Weights of a small transformer language model: 2749 steps.
Each number is 128 + 24 x the weight over its row's rms, rounded and kept within 0 to 255. Layers, rows and columns count from 0. Numbers have three digits each. The size before them is the row's rms in percent of the matrix's.

# layer 5 MLP down (transposed), 1280x320, rms 0.0918, rows 1066-1152, columns 160-239
102:119125141144089155122103162131091140147100157120122146137179149144129119145107103161156154154114139154091171120143140107159134137112105106112108141137182105102072151108122084120177077133133157135110113150089158183184129089111096139090143086
117:100119134116191175153084154099098096155111096129137117091102144094135129119141178080127126108135086165135181153183094149133102132124129134162139096152139131116108128130133136081151128156164146137164112161117119116094117094144139111127132133
096:135152181144127129077174111108109079138126112133083128151111171133131097122109109129130177128108120098103148121138126138130129153120135108123122186140122111147125137153120101129117138147117066122117122133130149128134161138130152143128115112
110:145151137136124095155112091167098102148153162121109122143119164114157141141110139125153125170137119136091192131114157127161169122109142090157164157169184143120158121164105101142173128134119111134128153129096109103124114108095104131125161107
112:118110122119133118170149147114123091123126145135104136141097092064129139105134149136154131142170114178147113109140137149134156097104145132120150092150152098121138135144094146160120138105099138158058116103138094127108126130119146125157159108
099:098117164142127096104135110115138162152152131154109152185152164137127156133094167134076147130142167123123150115163114153107115149146146152081154134111105094130139132117114112141155077163100134102101103143149137151105114124146104104109101097
102:104125124128115106165110117130132170126117158135136119082166173101151099134141125127153115136139128082144133101103104123115105113117147093135129129136105133094176177125092114093104118147102101099134156140099136117128138128136122105155109129
105:178105144121165141098120124137095171140155138104094141148134133176134124108137112119112126178139115122114142150153134149121124143105131113149146162154072156130103121106153149138129139096120099145114071135103090152166117135125135117160072128
104:117135172141146117123158110138167156104108149094153154128153159110122133128136119107141127086145093131130128118132143142153127156135139213129109152068161132150119158136137146110143156152103147131135106143132120101152049108142122117152142107
101:117097157130114143124147095113105157094183139151123131167149155100171145116103139103106154087132114100120115109127137135113129117087151099123150128163114104128129184132144132126121105113097158105140144135107124112144200137125139109056056110
105:151107147139098112152185086101104126175123140118137098130167155151126112108128104092158139145121142088135064161089121082144099144183102132103094128110141118141104115087115167094103147154148135089128142147127136105134154144134114115157140130
098:175118152123132121164096133114150130090138154151143111092130162122117144109132110136136131069130122139143133185129135130113111116114128132123142103138126147118129100142150099109121101150150137120165142139096134179141103144117111120105128147
088:149133151140110105105113091118092136094166138099136089159121092153124131067136172074150162182137121088136140129159118146150164113159116154124143152117127081120170144094132121144068153117165103124122170110112149138110110171174139129105100162
092:130137132114118151131111146178135114191133152096189132134121133127146171123145156101080112152093156142136141140120124111125149169145127124139060133156112144122112137113139087141149137099144096139125149180069116129119088144107135117153111133
107:158154110155115189164170093151113139168099137100104141128135143159163124167124128108181165145133162135175118126110111157162159135113097118114121113145160110124103131145150117118160160153113113123123137117075137102125177089134135088090136118
096:115117098133121142108124150130137116124130126156143140128067145164127113136172181113136118137122112133147100135132102152130131148143101149155123129134075155145135105136119112123077110139112118175153068177145141093119120099084146112112118134
108:140140130190132117161085156162134080099161141110132142125155169155171138132187158129102112105171110130139156107134126121136133142068105151152096116100126145113155133169131189139122102161127122092136148161136140163124088199142112109105140091
106:181175129100109132140106123140134127148106155131122141095142153126102163161117134117121152147115113101130131111141172087166112076116125082108090159093127148127103141123116091130122098108146122137090124141102156079195144120123101155146109116
097:128083184098133142088126133117091126153081109145137127143146136105111126133108133129128100135124152199153145121174135089135150066130105141135109115117138148140094132128131187126126127134090155155092123126127175104150155117156124144109180102
095:212124126117114135133142117130120148114139166114126109121123144136129091140125135095129106107118136089140097086095150073103151170139158149133151161130171111128111139163137143133140121097151114125104132112109142103135141151139143119093165113
101:134156115153100139123149094089175125130132134102157122112158133161138090125149116130114095169091111178091078109149160106094131114116136168133090133073088149116148141141119141136090119133098075097079122146099151104111118120133106111100154118
097:109107098165178172136145112138116091123172111088145160127069122160126175106146124110141113095120155168129147093137146143140120172127107126140124107134163148094167101139126102169083143142085129099169138156159135152140145097146151155155140162
113:154132116112128153137171110142137115150110107076098139110140099110084113139135130146124107122115098100135133107136096152134132125129144201134089108164159127121109097103117118166156157149112118177156154162115122148093074109169106126132125165
109:110113108138091128123180123113124127099115146140154116068149106148129160163067118151104117166114098138145143138120119170129119132138156105140122091119150152090107128096137186109154103097136116115146140128140169135153161134172105170154168100
105:117147143142106140154122140157130123106134140113162170128127117147114136126110146149132140100128112124085109114126124148137124115152131121145090105146158135086141147139134115186113114136116131145081176163122127144083092154116150197158130143
098:088171131099132118055093165147112137111156137132139140143093121163121140113099098128138141135152178188091153095133138152124099178085122129105117160096104144144145116107103117115123136144112085107132126131111136135157130110122127138124137110
103:164099128132118134146103152109131077093128138125111117173184154090155103149136131112123111091134093112140160130127114103111133136078084135138075126134127117132135161122175178119148145148112159125145131129104112141140147133121130120102123103
099:075160120097124152127104117154166168119151166139112142135132146133113112154135069108127138146102135177097147125123122132141116114121096111114101187153143153116100163138116149110106161114121135138127123132120065182104175116161127173105139138
102:138121067122162140102152166142135128157100140146148129135186156131105147148142122108152111116154137122149119123107107118165116130146128115132141154133127150131123119116156104092129139189096164108144142138157182067162140129124095139172119115
094:144091099103128134148161119160136125169153132091129133117168132106148123118131123122117070157089124124148109106148140116128164126126147116113099141111130138092107117134112134120096133131107111083125115163134128101089153181132109133135103130
098:097114184118123189148126117147132134078124164124161070146212144106139139098150173140146135094144095139147105158139141174125105086074134116083111153151138113123173112131121127120121120121102136146097148158116152159162137142134157137124143130
098:113079095103149153117166099152123124161107142096106112095101160134140148103148116128104173141095139100160106130134072153106127122147123145115138124123106198111145151132099160114117121071147105142119121132053118106162128071138141134115131120
081:146141159119155117146114131138129131138079114171139136142111142117130066151150142142123082132136122128134154101176139108090105062159118116151106144099178082127149128131160114137126136151109128142143150164093152124095137085129121153110147156
098:119137113133153154142120120114116129182134145148113102111113125182114164173136128110143149133109097161115111137163155149131129155114113140165146112128117116091112098127147130128077092110081124109154122157128166161146128130107151128152092123
097:117105143154126185118123085094141119147145123130149131143082153123134091151132156119121133122107125117112181136145149135127109099123161140129128131144118123164172152185125099123149125146136084073126106112101099160146129109111118139137129074
099:157141122136144131132133113109117075111120128105118119164083136144110109129116109156120166158176145084157135081117144162175115159134150102135158096146101149085171149103124156156094108119119182083128141120113135098103116122113121145084141130
113:150068123143135113130150128099139100144160139112116154119158090089138136135129134148148105142095120110104166149122086104077181155182107121154165163144142124164112175145144131153108134122127102101113117107119156135146160172168145122094129108
101:119141132157099149147140137138109126101118165120155159138118142143148116138161102113110152166131115117108152068097125133113106118137166087148117144115120116135123113130142106098100120148080109103122139136112128140093163099105107125108100120
111:194142111112120118124133119131106116150076112131099156124083144121122107105086119120117121132152128125135170127149125148144159149123143109143145144131138126095120093156104118116130118141110101091136136114134120113112165171140145166124115094
096:146131131108157143152134117082086108143113090113118136115110172149131159106086093126130139132124150148153134109115138158121123121180114117134103110093090140121086144175112138110131106117129144142119152109106146147106133133172133146106109121
103:136110159104140119102126100134114119183123082165153137133136096162127126130086114115134131132144127141123137128147131124132132144092169161131148117103149148142108170126091152156138149128115153101137126147178087128152163153089136161201106159
102:098122105181179084140171142090095169146132155160147134102141144136128124117157146172121133116155078160150131133135130131094071099127144116085138164105145153124112131100161157109116152124120165142106133128124096138133106145118129106163124111
103:143150157164127141119133166142094158140094100169117152112096137098142120117129175108127113161179141131112114100093147105163106129129118117143117102115131154087100139138160161141131096165144124127132143121116127097104133126109123156098177167
093:146153108183143123131140116141142142077133097149164103112158157068113146164144155140116159087138101122114113135148160140116146097093071110115153113163108112097127116150117131108123125111114134144120158094142130131115131123134178120071154113
100:100130166150118112095161083159095118121137161131167127103100122074164134113170120177081125120112119116108070156130129139163105071151157118108119139158120126111153132165104131115137109187135178170101131113109114155136117101135137124141144150
091:084176136132156102091120128131115125098125080104121124160141075128161143138123150131170089159134117102161135153134125113098131100148157142178110120106097117084113104086107124150152129128152122140120116129118158127120162178161117111165120169
108:123122103058123132127082139126109148073113144127100130105097101178167144144140138151159151123087114109163119126135136130106130143131184129095149111147150121147110134132108130112145119115144122085121124122087115184146178096095114131080154123
095:123124147124110148131119127124157129095117099130186118149136166147113110145140097116159115118129140141095129100106159158098175133133131139159121149135099125150166121127105146118133094111112099109140178119119143151117098153164123149107185161
109:138165158092142088116114132091122155160105126126134121123118180105155147086102138108110157152136102149159101129160154179131140165137138128122141131147142135132099171156137144173134179147136135115104104092143132107146157149152110118161148138
113:108085107089105103141158145163110145189154134129119141111129135128159148072116122161104151101162152161116164081161114144095137166133142156129175110152076109157177125155126124147159133144110144103129175141143083155090104108163147119127133138
099:121076091146160134159150112111172151124067165165100118122157127115115132125133089151123113115142165123141136157109133101087146147149168162104160043160137111144091116080103167117137118097141144088111140173106106111153122114132160124110124092
094:118088105113125125127193200169096151140139118161145100106145112131116141095128125109178124150132117174133133153156121108117135137120131128142117122133124131147151143118134126105144142119143105125116140128106163154115159112100120127187097075
093:138062120102122185142153169133150147167123130145127166138109118110173114125118134139166159106083080153098117134129127120125126115123098129086145181127144093158139152114129122096160120125148111175145117192158102155166122113110148124108075133
094:106147099118116134118131175121138125203154143098137166122124133118148149142186079148165124116096098164173151127141150144115095152149141125126132149123071154134139118158165110110058123110122081129151159142130124168137139118083165127133129138
093:118088070091157138134123124080103115130157128103101140140136101097136166107138102124133084163101121122171157153159139117101134156148142094084115128149091162138136104103114117130127198140120145134139129099076093157127118128147125104095125105
096:102104150120118102131118151152131093134100112123177120108140109089179157102104101143152126108166127132158123088157134132160122096130133097122155105153158110097113117127082158148163110095125142156119130159077094094137097128140126093180141131
097:120066119117136126097083176085135120110163129117113118098131136116161154104102146153113143139118106180164154130108100165148108110137131126126107115131096153151141143125127125084146157154095157142135105148153115135129153110123102149163121141
102:104118120136129117137153107111119132126140140121086082110119138174122141095114124103101108131164137098131105137136135123139138118127158093140120096125156152152119140158120090127122095152163115121137132167156161095111104149099092140114126166
114:123189150151158126116108154137149117144126125158130121101079124095115153146118143132122113108148132144083114153164150146083141137090127145127130109148116090117150140147167136141127139099120146146140143136159164098160154092114154124118165129
098:105128146108161085095079159110154115124155104082131090129106102099140127093108132094087125165148135118117143117114121139154118131126136131170148091113156125148115130093098161111155116165111105137146151120157098157118096141131118127156130125
093:134115083094111132129128097165159127184091190182111134090154158129164095124131093138145103134121138148170127114128147130138140117127114139108129139139119154170099141115142126119147095100135122171141126134123123137167153125121126193088123093
100:163140143124131158136096153131154122157103188116129139149156127159116121149144129123143132090148119127130121145187073175112123138160126117146097172133154140104106101138130112152103133171131122123134134095090173124097153114139136135130094134
096:092126119143112089067120152135099080143122125173128091131134074110118130106128103100115114169148150116111139150074144149124144130130117072156092146132141133109102140124076110149152118129120159093149140139137140151089158095161156133158155153
093:150114115092093142164167080114121126130129092148165092125106127186137106113134163152128108079150151124135125137087110098105165118108104118159097102127155124074139158105099143148097167123113116151126156158117141164137129149089119119092126103
103:087140107154130130180134140131149154124135212081107113130099114135121146143132125169148109128137104130125131130126126124117103139107134159147149132144127105119121169121135147132155136102166116130178164095135151127094101109157146071134094112
106:083145146167119105121141105106145112106131158104125131138130106075101112156134147143147126138131147123131091128159155130142132139140094125123109135140071156115157149112130120114137107173141111163133119090129152175184143155109097152101137147
093:125155113133109122105166126131175141127146138146143144115110143138130144128115118162131114106115152165112128115180113152125122113155132129131068125109148117159106103117100109131139155152162133086120157152153149099120165132159144107130175137
105:145123162097126146135133154140125095110135143140126142144155148150131118094147138106162110095125103110109131123149144165134136162133145129167172143159100125103105095109124148156126103115115108122107123100119162133095098104095151127117082152
093:073145123130109115119158080106115121114132154143116134124107125086139117113130165220143129177114115097119113126142165203128081096119114157144122098134127105120150129133113098139158116110096128119115157115132104148114153096142137129140117149
104:155125151106130161160096052089122172123126124118089105105074118146109101163105121137139127172154129148118138136110173101103172111125170131080146143133157128110127166120091118172107113117092105161093142136122150124116084132142120121154167133
096:126146155146130138115129069073128158082096148112128156102146089110194147111092083134173044133139109110134124131097148150128146159115168184141131148129135159189135155091092136116120143157143089106129117134107114138127110138146146147167151115
097:094130132112086118155099114079103135129125130122093117129158115122137093080125122140149131136163132138144099127117115139110107118069137082134134150134142132115087145111094122135136100097126119154116097100099139127090104109091140182124131113
107:129089153150118157150109189145150123134131165138097158120139107082130142113159124104148148165120104134163153103085196087146163164168098119138162115133138130166114136121065109096103093134144149143138099092128108151095122112174189159110136114
100:141104106122164185122097105089164098135147154185124138125132099108117130146122093161114144141108136149103123150131125155107107137115166108117163117143104110140161088117122103133165090122149066126141134114142108137137143149149100136088131105
100:121126154169151136129076155137124130128146158087104150134124096121120125167125177125157076095148114142146088139112100105119134154171170144125164104132125140155121078113157131121123125144104129116136087148137159124175138115148143121106120094
086:132109127130129131126130162098110143073119076159146132099130176142100109163115102170094149155127157115112117117148140169125166109138141127142156160138110127130083103099108124135144124065147149137148151170139140117134132096142147123147155112
099:156123139112117153150114130125059123167115125112136115104131115094156119145103142134109153122095168168149114136183131108115141115136126112101102074141114160108187103131109138111130140162101169084106134106132113145162152093095122160094075101
083:117143145168127090139124164131140108130129110071080124129130096131111127115120139118116114136171155131129129123128127146098123134132125100123136091122132169117087151098162171111133141061164115106181142123113111071146129083112160081127153163
095:124144137154133147130088134167135162182151118118155132095141099113099118155076128158137144119172130130154127152172068121129144100135154097090117128131076139175127122153168115125189106112144133133123129133144102138166160120152142155119122136
101:151091157182139143140107124132129126101078158126136084142130129133147147141172127103165116137135121161141112093120122121181149134120108107131108156132120115112132118141105129138170091153108116101118128103185120171126110131104121130101136154
108:130163123119091132132138090129134163129177118127138128137162149128163126101113112127100138121121151103141100098114151139115134113140132142190128126144122093107159127134092143104123154116128162119124181119126108174146138119122096082097112126
098:088119143127120152116105128086166144123103164131126131127090143128097120087117134133120149124115160176136126163067117177146175176075106182126115159145151085152107152153132119087135138119135161153124143123132148128093181080111121106115120138
108:132133122142093085141136171125149166148078133135134118150153119173149092094155111118115142114150089131163137109095120134146129113127111091104135103155113141163129117143122125105134132144152156168148132141139093140103103165141145114142126145
102:176125099124130130124119110134093082078184108138124084135145119136155136116157148138106118118117154112080079147104127095185126137117140114130156112131129103118176123116122155124112105082117137128122150162165143091123174135108069158086093105
091:126081135103140117141107120143130136155052162127118160137143092121098107109164157081128101121148103126108118096097144155113141185129127125179098120101135110103092130157133126106119149131157146099142119142117144101152141145135107130102100093
101:121136164104127151077127135132146102122121129161128162093149128150137143127136139115098124146096086124122139161117115096117120176071146139106130192135113091159103095117086134169156137131134128144118111153072146133098188120092105130146141151
100:124106113080136126073172132154097122125133127161118109122148137101131095082145118151159146130102147136172118111197134121120168132122148094182116116146144126135129180128091163141175149139154115122142143121100101110122103130156107123148140132
# layer 5 MLP up, 1280x320, rms 0.0949, rows 1067-1152, columns 160-239
107:089133138149121126139123133130113155108104068120156132141112116133111136121112153147111093157148147140125124169128124118141107103125166118129143126142130133137140127109086097131121127122112073174153113069098129133130160133161116161177133128
101:119105131138115111153133143153118142129110138105162164129127140147104114144137151120121112150155088184132102154106094128118120086150174135091131123120090141151134132124135104148147142163159141142086115123143087134113108103109132089178123110
102:174126117124117138136109118105147155116151103137140119115120151102106138083107131112147129142141134092160165110112140138132113123137128091151139172102129118135124138117110152154116149091108113114171118166143140169095150132170090139175106132
114:103154106088117119128174140142126101075126145138104120123098112151144141103092102135156128138156113121131089131098161137109087119132109141175122095115088132087182073138162160147126121124151121157108114142162143118130116155116113131174130087
098:117140134160090110108137113146157125181135094105155088130131131157166154075091164085130089146153133135150104153098112158115127148097112179118116165158127106164137110106158060105151100163138114174127154114129101110090132130102139108139144145
100:177118138128122122160120133163145144106112113136151169131098109112110099147117119111125135111162112139130110107115139160093109145105114166144138167172109105101142102122167132135114134127144151172094135092180097089133107157119082121188103113
104:150104178136132158088088141145087131157116118091118155157140105141169134093120132092085136113113106091114128112149114109104136119112130108090159142144112140163159138151132126123138157121150081157108127127112151150140113183173150106110144125
096:130130129107135137109176127103119178121115108121158146123108124082086141156118122142121132126120120101107054090116124098158106126106091159154098131146152083114148102170142122138108151119144149086146114153158164140147141118132138103130108182
110:163135133105114124161123147113158110118120123125170136131107125103151161124151119134131113122112156135094107134134084169135085112111140141089131144102145139116123136100081115152145108130139109164109105100091101141112104134116105179112170080
101:129109074143134141071143162092169124089119103093144132098139162110167140115080081150117130121165147144184094096103138112117105132114158121134113153111114109125136087098116114154120174128122132167150111105158124130121192109129097125154133112
093:146126156124139142070131140106147143053121151102125132103131143133099130100139135141105126159121116120147163145114143147113095120122128135121142158109124093145095119117110158129111128106127124125140095129059106114085124111166115175134118113
100:163087135133112140124122155158162110117118132139157116180141123146135119136142131118141061128121118136103147153164127132148107142133147132128165120173098153128141118128100153142140110123153124107109095168110154087154126179161093139110123087
097:113155115168090155119132127137164110104117157095115153133118091161135120141134099126134144141104149146116120117103130131124157104130123153159177111127102120107163109105129160138123134164155121144148127125158099155174116108150117108092113125
101:104138159127086135080122126079111108125101143121134145136087118183151145086133117119134130119130100141112149153128128118119120150146166178120120145123125162159086133129154107134118133112141100104112094131133102112135135110153143100111119129
102:130183135090070121114086110124115175110128122104106079090153142172102164079102125123098150117130137125103132163116169104109172129089175133141149161161150101161099105124138151117138139150127149126201151134125110091117114151103151154140090095
107:096148129143093154131095115121186065160115133132141123125119125119148096123122074146151163117104168089128139165135110077116097093148098165148095129119128135126090111140082139080139141155154131139141088147133122104136124121143153086154098119
107:099107111116097127129097126113105141108151129097110116092125185148146083117153173109120157136136142146143125108139126116154127134156122133160143130133119130102143160149133158136135150162109170149116154098157085113117094112135100109115134157
098:103148105107148118147163169136091137076132147117109145143095146110101135111137139125115083139168087133116155134132117135090142098154167161075094179117104148146129109128150147168157088128104130114153148146116105142138089153149137093147111093
101:085039143118128108123170095100092130133125149124090106099068121129111098081167155117127128155123123095075121160161157146146124156140123114141117159119128083150138127128134137093127105145120168121108105130162094121143160090153123095123173141
103:123096192105192141177103145126107083157125130115124114135136127122171141152140164184113105124118142111112156116112149101098111118109114112170100150137145152088132127106155167151115153182098115112132094125112140137084093110065138129126145130
098:149146117078102120149128129138129193158087140149169134175113141110142103087121148153154113178118103161125145131150115134130119100111131084107162120129113092124160126062121123155144129112118130122121133117143145120141127152133125121126082140
107:145150129111132137118127129076136126100122142134143120112060051153110125130160125089089119087152073132181137105135133144156132099090124120137091175093127109125133119139141108128143148118150082110141065158113140169094103088164131174140124125
105:120098126132129156122135144122133106097149177154119164116141081121131147175114136106155131148167072120118119147131147139148137113115116102119179140120130132143114174126143081106105114156135107141133122123157114137139160114148176089157109120
104:141140100163131123108148199135150151155133152155115104113090122143107131112104109113113144120092121102131132114097131125108138105128092105105150137177103097171140102167138111140103151146141110110126132159126117127100200125155124104133165071
094:108121119158137140145111170166137137105112147100078127151132115100111089141163151102125125128112137138083133146133106133129116168100163149114125082146139140134135091101148165080106115176107179121128114126109179150138120117127121109149136106
108:120153108097138098108107146135152135127156138117107071098136104160127128046087155150146115165140155141097125131136111108102125111100123125105140164151129113158131123100089096161152149126125119142149091107111125109144128127112153117157127097
099:099097134095149146175148152133140116128101108155145129172121152134140126169120116165125083115097140114084091117119164149094147132187137141134161096096160187099158131119133121112118160134137102124134147135106172173131128106125103124112074088
091:126106092128084117088142131151142108123150093118142077150135121140126143127156054092136146107162136115133114166147147109136110106164146091098089131093079080143100114092076140168178169123145124151128128126152122089122121107127122118173143135
094:111129169128131157084141110148151112130147134126118146144128130110179089114125148104126123117145144112128063136158114140143094173128117147103163134105113090102092174134144119083151109146104131145077113139136167124126110109137084106128076131
101:104118090117081137129129138126178148143125131131120179114119110106174131096125128141136147106140096066120135104132119119121144121099121125110127137114109182161102126104107153095110149122128112174104125118137102147113167134089134086067101138
099:107082080107104130161069150121120113161167147128130119110133134107146087142116132138114064145173161146143139102123134126132146082103123128131131144173184094119116114085093099158179160179139162141159170161148123137135115146095089166155090113
100:150094124139163182128128149102075110132130136103148107093139143135094188110127153113120150139115114133106122164085151138142125169098151114111117078121103124128117100120099126127128133066133117150080101117159129091177125165165154138121144127
095:128133150152137117149163100078120127135147143091119168116118151123108105120130125098146157127150166124120129142142142131180130113103107094149120100106136097158159141151157109099133162140090079094168068160116136112094085117129123110152119136
106:127146151155113123097139146130089116112146154108135129092109134118138093145129112114134109129155130141109120139126119136161161118110131131114119141124162111110123158156170126121164135089111098092051159120121157116101144148122083149120112153
101:093147154158161097135139130137128092104156115129117101143136117134149098119099138114157133135180132125114144139145105143198116082141051135130162119127110158074105145138129114137145178121157118186140159119131111099148145148149118117139103119
104:117110171158119139129156140121124101118094092126136127147125143121141122155124103140088101063113083137130134161149095159100134173120129137134133139119145111137161131075094135122102132122136090178170116092111153098080132132149177112121120062
107:138145096117120165109150160116104156131131096106113046095137136096160080126142119074148131128142148085099130095101129144106125162080118127126170100177087147143143160121127127193139132150129131146181157170134148150171133122142129149116160118
102:121107150136149101132091126178136112143165120136094088118118154125083142088179115135110149146186112125120139076168124142135123126115112130086157117097156148104090130140114166135146157093140128137141113117150105117159111124127107166138115120
096:079130117110100126097131142134142093146104125139173093109118144140158159177142080110107097121171137122163103092101110126142121114144118154115170145126142126116113156109128108115143076102138177164148193101142153117168135155146135073135117110
098:138118159133129118143093113069128161114152129167134145117104147112119134136146144071065154164157145121114153135115124099111146076079123165145094123123136112136169114118165155128099141122138093129155116125128127119129094129131133139118137100
098:127113110136101147132135131127094125142139135145144124108171178120135139111136135124116142114124122126108132132117079144093128128165163149099111118132112127111145150150078085161131100097108156122107091146138157139130078181076168124125117100
103:137123217105080133103150110088117090148117137164136083112140108171121160125152142108089158148104159150092127129133126097078153123180129130071103113158087107122153114123127141171150134147141129118124121125119117135165124136128141165109094128
091:139101126073135105096083090080109112148149095130110117087071150153104122120197152146118114133128127113103123115150114113130138179118128124152109078098116113130122119153104156116123155122168153138083133126129079125139112125140115102110157142
097:123121164116135121092116106115142120116153122130088093123142103129121091177219101097118194150096147096143195143130152132149150138111106092115123101170129114127128129165085112160116117167078164125171157122102103139150096102126156157146117137
093:141133115133089113101129116127074136083135130134107128151153142110127114159165161117150129133139167116140115156114144126134074138122129061080126139110098115157137106145118129121145131106117108107152098136181076140172137130136149107145159099
098:107115115096131183098094152123150118105108114148100131161126084120137164101151112124130130069129107137112102102095080134127123123156153140117123112118085083098100063100122084112122169114133105140144148145088097146139098102110131150168125118
103:128140114107115143139165108132124118139134100136125111154146149139085112111122125157122130164084166144095107138100152155113143160121125106141124071141061082133201128157149123150124113130137123124093138119112155120105104140127114136114185125
103:181102068145097138126120111099158073075100139155122128119113098119102135179123152155147106160149143108063143153171102123119110092078160094103077147100171114144129127103162116106126127127138133120120129131116124134113134103130112136176123113
107:117108124115090122129095111109133102121127112124137123127108113090141155109162155121111133162139111144182176125134133135145124103101121166115102106088110162099117130162125128122138128112133129140094089105106141125109162154160102131147068144
108:161137147128087158156082096150110072141132137144149175114113115112147128104105169162143149117135110118118175107121122125114142147129148136098119114119163133131120148072115120104128117114142147173128139143128135060110164092100097144136159167
100:135138133126130088142151150115166129124134130128072168118126158146136160126151099112113130087171179144133120102117143138138171123139181088116125143129141157127109141097116137143135108104106142118125115149151105120115131114118105131116136140
101:131133098139117110142132128166087109093147128124094111102116132130111129102186148174133129138117155156170126178138160063150113120113113123149121160100142112176127146096128147150128119183134095125157141076119116141126133124170131134165143168
094:167077165124114103110136119127135142125104130121118163121095084121133139148121110098128137091138162080134160120160133091137128157145096136108090125137156108142123140149121123104169133156091137111126113109128157126119118162162144103100145129
100:147149151107120129129106179112138114170134124092113134108076128120136114154137123117153035100161142181146168137128136111156063156124106110123124143109130150126156110127104144080133110135125132123111101138146131156153123176149110072147122140
098:121084164183097116151156131141095166108149152108101122116127160152122107103131144107135156123109113134159111149100156092142122145120124145118155114136134101180144108133141126133088109101167139126141117148160137153101158137113122125102111100
097:153135119199098143140144107133127132117141171130119126171123152120126099155138095128100119076135132147131157166124121109150163080144112128096126130156132129095119100108100121174143162159146160123135132111172184117092081142150088097124145145
103:110145117131156098127164123176160112105159129123079163086142098144098190127154119070138125143146117140140079132150149128140157125184092140124166124139137132128127140148115154132146115112141115133131118124122132158121160158130141119161072181
104:162131113113132143119153074111130122161130104128124144120134074086137119129127137112175093142146164121113139114156115138108154129144100145136082126111152171134122185099138074123097122118161148150109101118165119151113095144113124151138126146
096:145096102126170174140124088118113134084129146119133145155128141114117162160157123141135125163127111125127143192131136124171148121103124150107096134115108140141131147118117108119092131115182131107095120131152132172131112134160144090131113118
095:113158180146166129127089092134110069137167152140110127148070123106114179107145111127109126156176135130137119141174136150104147110133147119156142118130108110088120105109132143115115122131096090164121137150124123137095111143119134070144147082
101:132110113140126154129116123161109093101133137130142119121115141149126105138110130093168126117119096131125134150144152154124108122094086123126165127179097103144171156123114114143151077098124121130104125124138123151150105124129124131162145118
098:150093128138109144133100141123120117109140120079162149162075067095117129143109097156144147099130105178125135112138121118080100142088147117125122115139106097170119125109112137095099121166132110134112142133142130101132148133116130139152144112
096:115150140117111138104110183182102129117084104116157137162120140162114162103098137119083059129134104126141129126109129090134084137129115125143169134108111114146136142151100128124125099113126158129121122134147114123110088140155092124114106123
103:106115098085140136129130150138115121093141136162125111091062126102133067136164079098084139099130094168123116130137139141106095125170163167124161126119104129153137106126166183140137153093100177127083154126140125115134110120128158133135163093
101:116063143128118138138105157116128127118119091120124096138109170123126165105140174130150138164127156128115150149113145158102112144101139110120150158192144118099146144078137099160125056136148124161053120169156136127130171164147130122145127172
100:161076169109115113159096133128108125124129115115167156131152141097121123106118125125151112127116118092125130138090098103097188146095150164161113111141130107139122114102157162064114131118137118144141099133122127183130130145115165134147125105
109:133129109134130129169136159114116134117146105089140112126130125137128090124147152105126110141127144117099137144098153131108158154112139147154139131161146180107066144125103090140105167080142112157132150155100120145109087105107108128118127168
097:141133120199153141119133137117112099091104150136102144134091100178120163125123111096130114136144164099164108152160140092108125157122133171155180112094129111088109132097141149109093104167123168106115130114052111174146127155121112119114126140
106:122140115122127115164116145128127129139087097172145149103150135130124170099134107163150098149114159154122108207119098167111128131138129121104165075127158112140120160098112123092117194158131147159137104103113111134156120152113120160091095101
102:087125136154127120112100120144085118138103130180135084125152155119185143133125131095093171156138110130165121131108127113139147098153107099140144090144160137160159118167110130154137124153158128158149108130136165171129107134117135139102105089
103:087131119094128092138107119126161111121142113106146135121112130149137140112116122113119130142143144159162109147090120146123166091120128148140129103128128124125132171114113139117130187174107123121139139124168145148150160139135115112116122100
111:145180125120131143122134123160133164079151117103076141077158159137112093155145164168157100127130126171123118145132127120162098139109141152118130137118094127081120108139101122120129115098118126115089105115161141116114097137157102128113123074
102:131148134131089139112136144143147135110114074114127129140124158182151105142133111140170135117108177109121131127136145132112081103109108145147127105123152121084176124139124095133194165151137155098143111112141149098123108158121099136113112083
106:137114152154126111113161132155152151114119124115091096131115131127099160074137118177141114163108134136134110122101109152164126141082134100084131159177131172139096143102119150158145117070129172128100158147116121164115120156197115134128076114
098:114144120096120149107132118123138132155143162106156118101155066128138097102135123117135116116099153108099114130130116101141112097149109111160111139130166162121101108148104130135111119130106146115176128161127119122177097099149095116111130076
102:125149112147122104103128155173104129139163100134094108147127154147127130144142114140134145129123188130123162138144153079151177134083134109116142160146107149166161125110111128129116151164104120143170144086136125171118098139118133091143111107
101:118119138130117143121142137104135099134141122136181144160093106100121126107158138110139169130154121133131143125103086177099129158102078115100119100140116157110129101108161108136133140066096118150136112123139093112131090116132135082099122106
102:182128153102110105138084109102131120091108155129124126125144111135140090147161131109122134150085168143134129109076167117140088116153152150156153119135174115086126105088116101120085163111109120143129108161133120098110137130128117082100115093
108:112099155140089124148131115140151118172094099123105132110099151135129108112123098135105150118123121096123159168085125116110142139155154167099150167146163151112135092131121148135154093146129109149112132119109085105107122089131118100088169150
096:165117096086120159113085108130172116135119102086101083092114211123094143096157114175103127136155130116138114125154130135107115092137165125129129137118128170148106105138137158147138161121114137100116122102127119108104114133123115135106164150
102:195147110124135149134132095102155161125136138139156146120118162119139147130149132078147120145086132133149079129132114138093138123162111127143171104127097159115138128170123149147103164138048149135074120109117106136097118163108143091113110087
106:107110079178129114053112127112097127121118148160124149158078148089149104135169122087120136105147124136133089115138093134143150132112171148145145121155102126134113120130136134147131129161107131160107139144130113105126158144120158151109117114
098:125118128135096133135098119152112109154140110053185132153095078126110156176152107171126136135120098089128145124139146133110151088166145122131129134140106131105104145118158125139102130133124113136139090118136139107104158137161124177150100142
097:111094140145142128156116143143144125143122143152151154132172145146163087077119141139156166129145152099126122093136091118181084101111121101100116105132184115082095137122089163185143146143160158147157172129156140114098100182126141116099143102
103:099129160135133111119154087134162176095140123139096134141091143115143123124118124104146158105122172083123143092145157124117153156139134175174136142137154126132142110156146098065164150091122148137092138114145130122137110120180152149107097161
106:150135096124084159146121145120119143131206095145127149123124125137170090099111148104157109138109173150140114054142163101133130107153118117180113142140151082141138128085162105128116146166128159110132122104099122117141103128162137126145154109